Weights of a small GPT-style language model, trained from scratch on English Wikipedia.
Training: a variant of Muon for these matrices, 113M tokens.
Each number is 200 + 30 x the weight over its row's rms, rounded and kept within 0 to 999. Layers, rows and columns count from 0. The size before them is the row's rms in percent of the matrix's.

# layer 10 attention value, 64x64, rms 0.23, rows 43-63, columns 0-63
131,199,211,224,248,209,220,217,251,262,199,165,270,202,185,243,171,191,238,225,167,228,303,251,178,206,208,172,204,239,236,190,242,209,209,214,203,192,196,224,169,196,202,203,208,204,186,181,177,172,218,234,189,188,219,231,167,225,178,199,188,199,185,219,269
127,164,121,172,167,184,219,193,235,240,172,152,180,193,233,175,205,189,177,158,229,182,186,150,178,227,165,221,223,183,177,173,217,175,184,204,191,201,180,223,167,256,160,264,142,231,225,251,204,227,207,234,149,155,205,200,181,197,220,211,198,207,189,185,221
119,222,190,181,225,147,150,164,195,188,197,228,194,181,171,209,253,244,222,258,190,167,238,192,214,154,239,187,184,171,193,207,193,226,219,196,190,238,186,214,177,233,243,197,195,203,178,276,209,218,158,211,131,221,186,210,205,181,224,229,178,159,271,175,223
128,180,196,173,201,261,193,238,176,153,157,208,241,167,198,177,209,227,184,247,176,159,220,222,244,203,154,178,193,209,172,165,173,234,211,198,207,239,246,234,180,270,245,215,218,207,200,190,196,250,177,160,165,171,188,205,178,177,215,209,204,164,135,164,202
133,244,135,208,184,211,198,211,210,191,170,165,143,209,215,233,207,272,205,167,192,188,203,170,257,162,182,144,248,191,222,211,164,195,221,228,186,210,158,209,162,176,198,178,190,145,224,196,141,202,204,199,192,203,184,162,177,141,202,137,200,172,198,183,207
137,174,218,192,212,184,251,181,183,147,225,187,187,193,175,166,187,220,233,172,204,165,155,165,172,143,199,201,185,192,225,193,193,180,140,189,166,193,202,139,133,158,165,182,227,184,214,231,179,205,175,185,124,184,222,264,164,186,181,176,195,184,168,176,201
127,191,226,190,175,133,243,229,204,232,202,207,208,247,142,206,194,141,227,189,215,224,188,208,209,179,209,200,202,186,254,183,197,246,200,206,198,171,251,222,136,205,203,231,170,202,198,185,145,203,213,214,150,215,168,96,211,193,205,241,192,199,217,206,183
137,170,208,214,191,172,168,204,132,186,196,213,204,237,183,191,214,234,193,169,141,186,141,209,166,182,142,155,161,225,156,246,200,205,220,242,215,192,167,141,172,210,160,227,237,202,239,206,191,132,167,176,219,192,164,179,214,228,229,214,200,185,199,207,233
132,241,224,189,193,187,182,242,205,234,244,197,198,236,161,219,199,183,198,217,168,217,208,212,214,280,235,189,206,159,245,219,227,222,233,189,212,221,220,198,227,195,195,181,166,153,258,197,273,239,210,199,140,258,189,261,216,219,236,198,199,213,202,208,236
126,184,223,251,186,149,193,239,199,229,118,238,173,156,190,188,252,183,192,246,174,217,234,181,223,206,199,218,200,224,195,177,182,238,212,196,240,212,207,187,213,163,206,245,209,261,246,193,219,169,203,193,201,187,189,245,165,231,173,210,243,251,225,154,171
123,224,156,189,221,213,192,164,87,221,201,166,210,221,189,200,176,164,239,207,215,194,228,164,180,194,200,140,191,222,214,235,224,151,253,212,210,198,237,218,242,230,198,191,209,183,206,242,191,209,224,188,177,168,173,235,211,169,122,205,189,235,200,175,203
136,216,210,206,217,171,184,132,225,159,233,231,187,202,175,196,148,221,226,241,214,216,168,179,225,174,152,211,151,167,180,159,197,101,230,186,245,157,228,175,203,177,241,208,170,237,200,203,199,163,202,182,197,215,186,192,178,150,176,156,180,209,182,192,204
123,131,230,188,193,221,164,223,188,272,169,210,164,210,185,209,218,224,236,179,213,184,194,196,203,202,234,184,147,167,181,225,240,213,231,227,156,178,195,192,233,212,187,160,172,228,178,183,152,230,220,205,230,217,177,235,219,161,202,171,141,201,123,207,157
138,207,228,205,213,215,222,203,204,192,218,224,193,213,191,264,209,252,157,192,232,193,227,179,177,193,277,236,201,233,218,231,230,234,230,263,224,197,190,244,210,181,220,233,179,192,267,175,202,203,193,136,154,156,238,216,222,220,163,218,201,215,216,243,162
124,204,216,221,161,200,192,160,174,169,217,281,149,205,256,228,168,181,236,162,198,184,227,217,219,248,197,225,179,194,193,182,221,244,204,203,177,237,244,165,196,248,212,246,217,181,210,202,186,216,285,217,209,172,215,204,252,180,208,226,222,206,185,177,245
121,242,216,202,198,190,263,209,158,233,193,208,180,189,163,208,170,229,105,198,193,234,194,180,169,194,196,163,166,182,269,190,216,202,197,163,222,175,232,215,198,218,176,202,207,208,177,218,202,222,185,163,255,144,257,190,185,174,225,164,197,151,215,159,178
131,228,205,148,229,237,182,186,181,202,171,165,192,207,160,214,182,183,211,155,142,215,252,172,243,180,180,239,183,203,173,169,206,175,139,196,197,147,211,168,195,184,220,184,130,162,210,216,171,223,167,155,230,193,183,179,212,267,199,179,203,215,210,144,216
128,215,180,218,214,156,199,163,185,170,236,199,219,265,150,192,228,181,196,158,217,144,228,190,175,227,194,229,225,260,210,149,227,222,210,202,178,167,161,216,174,208,247,211,159,230,175,202,271,234,169,185,259,174,170,207,208,159,198,189,208,207,161,214,211
128,240,202,204,169,180,153,209,197,234,200,196,197,196,239,178,171,176,178,198,216,162,238,200,201,145,238,205,217,243,200,239,150,131,145,174,168,191,172,214,214,164,158,185,242,190,178,194,212,196,210,197,155,165,180,181,239,153,227,203,150,253,156,174,219
133,249,186,157,238,186,207,200,173,245,205,261,213,172,224,214,221,154,228,170,218,204,186,147,223,196,231,163,197,193,144,161,108,193,220,220,211,176,207,212,168,190,166,155,192,242,194,199,174,250,229,211,234,193,225,210,186,221,219,195,208,183,187,237,251
123,140,211,202,186,167,211,227,187,213,184,112,195,248,186,217,186,266,227,196,226,174,169,184,231,185,190,238,233,230,211,185,166,191,224,233,250,221,233,204,243,214,204,208,210,197,159,167,211,231,208,181,208,195,236,200,219,205,190,203,279,258,213,168,240
# layer 10 attention output (transposed), 64x64, rms 0.499, rows 43-63, columns 0-63
119,163,184,139,184,230,198,147,211,215,233,214,181,210,202,175,237,239,216,189,268,181,147,204,177,159,244,206,174,154,155,219,211,194,221,232,159,197,198,243,196,223,197,194,211,221,206,216,205,223,152,138,242,237,233,167,217,232,154,193,221,228,172,184,228
113,207,212,185,207,126,206,182,155,186,238,251,176,196,186,189,219,211,185,176,158,178,250,170,209,196,221,153,192,230,205,223,258,246,240,225,222,216,165,262,190,213,178,210,253,162,138,162,223,174,219,142,177,198,215,216,213,218,173,207,232,184,195,212,184
117,205,119,219,228,253,194,245,245,205,179,201,176,224,184,191,186,203,153,199,188,184,194,224,185,211,199,206,187,153,256,140,236,148,194,234,255,193,222,226,218,150,231,218,270,219,165,205,179,215,204,205,168,184,224,219,212,203,179,172,177,207,196,191,143
124,196,213,141,181,207,165,229,237,180,212,201,150,139,184,212,225,176,208,233,205,203,170,178,163,194,212,150,195,196,248,194,227,167,186,179,205,231,224,175,248,180,206,236,185,212,198,217,221,162,218,188,178,289,206,286,183,178,241,223,220,208,182,181,165
122,219,216,166,207,243,206,220,209,176,192,200,255,166,197,157,164,162,195,206,177,227,226,174,207,199,204,245,144,183,238,195,182,208,226,235,192,203,154,217,231,149,211,240,198,186,224,265,210,162,223,185,229,140,221,197,188,162,143,199,248,229,232,147,184
117,152,161,180,182,201,151,205,223,205,217,149,183,198,247,253,226,161,155,215,230,243,284,168,241,220,181,188,202,213,199,213,218,183,220,235,194,230,176,208,198,229,187,170,195,230,215,199,235,255,173,189,161,162,196,184,211,180,153,248,171,178,183,226,165
118,193,196,179,197,209,237,135,205,208,145,199,220,175,226,218,186,197,181,200,221,160,156,199,231,213,152,224,165,161,208,183,242,149,249,245,213,236,215,216,189,174,128,189,170,217,159,175,212,208,195,236,245,187,205,218,180,180,194,234,206,208,247,222,274
126,249,212,228,209,160,203,180,197,193,208,216,188,155,193,223,163,205,261,193,251,206,242,193,223,162,228,236,220,181,241,171,223,174,170,196,226,205,212,162,239,166,186,150,144,230,197,204,181,228,170,165,210,204,156,189,191,230,214,255,212,170,231,203,119
123,194,173,245,198,202,175,224,248,209,203,205,180,217,268,214,212,227,197,196,210,166,155,158,186,158,200,178,206,271,209,217,176,130,202,211,179,174,202,214,185,183,246,236,141,226,190,195,170,199,238,187,184,108,253,193,215,190,201,183,224,207,215,238,205
119,227,171,174,231,204,191,200,254,177,242,175,245,231,247,210,148,161,202,176,197,180,210,193,183,173,159,184,287,182,225,200,225,212,193,194,192,169,211,199,170,212,188,191,165,178,133,239,226,152,221,216,203,261,215,189,209,255,209,188,202,200,137,213,188
114,220,180,242,170,193,160,238,248,207,219,234,180,183,214,174,201,265,262,184,181,266,158,200,243,241,161,226,196,194,189,185,214,199,154,189,208,202,111,218,159,184,169,236,198,176,218,182,199,194,182,165,189,232,211,179,177,205,205,223,219,185,250,177,179
118,233,148,195,171,231,169,211,201,305,170,179,210,211,192,202,166,175,185,163,202,205,159,218,195,204,197,162,183,201,191,147,214,211,187,156,234,208,226,202,201,225,205,238,217,190,251,194,169,206,251,183,179,206,196,170,251,213,212,278,151,167,228,199,201
118,236,229,180,234,213,198,125,185,188,212,231,253,204,185,219,246,269,184,218,211,211,218,181,177,190,217,197,198,212,152,156,166,164,184,232,199,226,211,165,129,170,191,244,203,190,256,226,193,219,211,154,167,217,226,233,171,146,228,196,184,166,207,194,201
127,172,182,242,223,177,177,230,221,142,220,205,246,178,235,132,209,225,175,182,167,217,175,175,187,176,203,197,230,210,233,154,230,202,209,191,177,192,207,166,227,175,200,162,198,175,239,237,137,229,213,230,270,216,200,210,191,216,141,234,225,146,211,212,235
105,218,201,206,113,144,191,134,251,203,202,197,198,208,118,203,260,219,162,253,207,204,207,158,212,230,219,202,236,242,228,180,175,181,211,168,200,185,202,221,195,189,171,165,199,204,181,256,185,171,171,224,192,187,205,226,213,221,245,218,172,199,229,210,224
120,167,139,185,211,162,212,154,207,148,141,177,216,160,253,226,245,172,238,205,183,184,201,201,181,249,230,243,234,194,178,165,223,197,154,222,199,173,173,227,225,213,238,208,232,213,227,206,217,159,236,214,222,201,125,192,220,210,218,148,217,198,212,206,214
112,211,185,213,162,184,226,205,188,206,227,162,199,169,198,192,205,196,212,172,232,212,183,245,196,125,185,227,168,174,182,248,178,230,237,202,246,207,192,182,159,179,220,165,244,166,248,233,200,139,224,263,161,225,224,189,162,193,183,181,173,237,225,261,176
126,162,180,176,244,163,178,193,204,176,217,200,224,218,160,205,186,211,241,236,196,199,138,173,244,178,153,153,210,182,197,226,200,192,219,196,203,243,182,237,215,198,134,196,286,177,234,199,164,217,206,206,232,168,167,182,257,190,249,180,238,209,217,215,168
111,193,195,184,189,225,265,228,220,205,207,207,193,210,158,273,198,230,164,160,222,203,211,173,187,263,233,203,198,214,173,222,203,218,200,126,150,188,173,245,198,211,170,206,218,192,223,209,231,221,202,205,241,205,189,160,135,165,150,166,193,227,240,181,154
128,152,198,217,217,209,211,208,253,198,190,194,190,228,152,150,212,257,216,180,191,172,242,232,187,207,214,205,188,191,164,183,223,206,250,200,154,195,182,157,147,216,200,228,187,247,150,251,215,174,219,205,176,207,148,220,234,134,235,246,225,210,216,177,156
120,267,193,195,204,210,148,205,166,165,250,205,213,258,226,222,202,122,194,179,172,194,177,207,213,215,172,172,156,198,193,233,182,199,254,175,202,128,203,210,199,195,192,218,204,217,219,219,194,178,194,178,199,236,159,219,149,192,189,258,233,199,272,213,197
# layer 10 MLP up, 256x64, rms 0.296, rows 0-4, columns 0-63
102,197,195,200,187,204,245,192,207,254,192,181,193,268,229,144,212,219,217,197,226,206,196,200,204,161,166,203,230,231,227,153,196,219,273,207,162,182,160,259,193,240,234,219,189,189,175,162,256,195,243,223,223,212,167,224,222,194,228,222,246,163,220,249,181
093,165,222,177,211,224,211,210,218,204,193,217,153,245,173,211,193,182,210,164,239,169,175,150,273,214,223,223,178,186,220,261,190,227,221,164,212,223,232,181,208,201,166,228,173,194,145,179,225,210,160,216,237,204,161,172,262,178,245,233,156,230,231,162,203
101,151,203,238,250,212,207,201,233,211,150,228,191,186,227,224,183,229,180,165,228,155,175,223,245,151,208,219,186,211,147,198,200,171,199,252,202,165,136,215,193,241,225,187,177,197,161,219,211,234,223,164,164,239,154,198,226,165,244,181,219,162,179,242,197
094,170,251,207,206,215,134,189,155,275,209,223,156,236,195,205,195,178,186,205,206,162,243,137,175,223,228,172,221,206,176,186,206,212,225,209,224,206,163,174,157,212,215,137,232,217,184,205,227,197,196,214,219,230,174,252,239,202,261,226,199,177,212,186,244
096,208,232,198,196,243,196,268,280,211,170,176,166,139,177,176,248,215,174,247,218,228,255,216,230,195,225,163,186,209,190,212,202,196,175,191,236,165,195,202,203,188,211,166,167,246,204,169,233,240,157,170,174,222,222,194,173,173,232,196,199,169,222,209,147
# layer 10 MLP down (transposed), 256x64, rms 0.153, rows 0-3, columns 0-63
095,178,163,194,196,276,183,236,233,195,186,240,148,210,212,155,162,161,211,205,246,223,174,226,188,165,168,172,224,174,241,205,242,181,242,146,245,182,220,157,229,205,190,205,203,231,235,213,184,226,192,201,209,224,186,185,231,156,184,239,196,184,242,159,156
084,192,203,250,193,196,168,191,218,206,166,151,263,180,185,220,186,174,223,148,175,175,214,231,235,275,212,193,217,137,223,172,188,231,202,195,172,213,232,184,225,194,210,192,182,190,234,225,171,201,214,257,213,117,215,179,240,177,254,195,168,220,195,193,173
096,255,187,224,175,203,170,169,276,220,190,258,245,177,192,202,143,219,215,214,154,146,176,145,183,212,229,185,221,248,179,230,217,188,206,141,202,230,192,168,215,237,217,199,191,173,201,228,226,198,166,189,220,191,249,209,175,204,215,216,146,199,150,205,214
096,214,181,167,240,222,205,178,212,241,244,180,216,158,172,226,204,201,185,181,229,151,141,252,174,175,166,236,164,197,226,240,172,150,187,169,242,281,207,166,182,181,153,172,200,207,204,197,215,227,231,222,234,186,226,183,202,213,177,213,248,165,225,168,201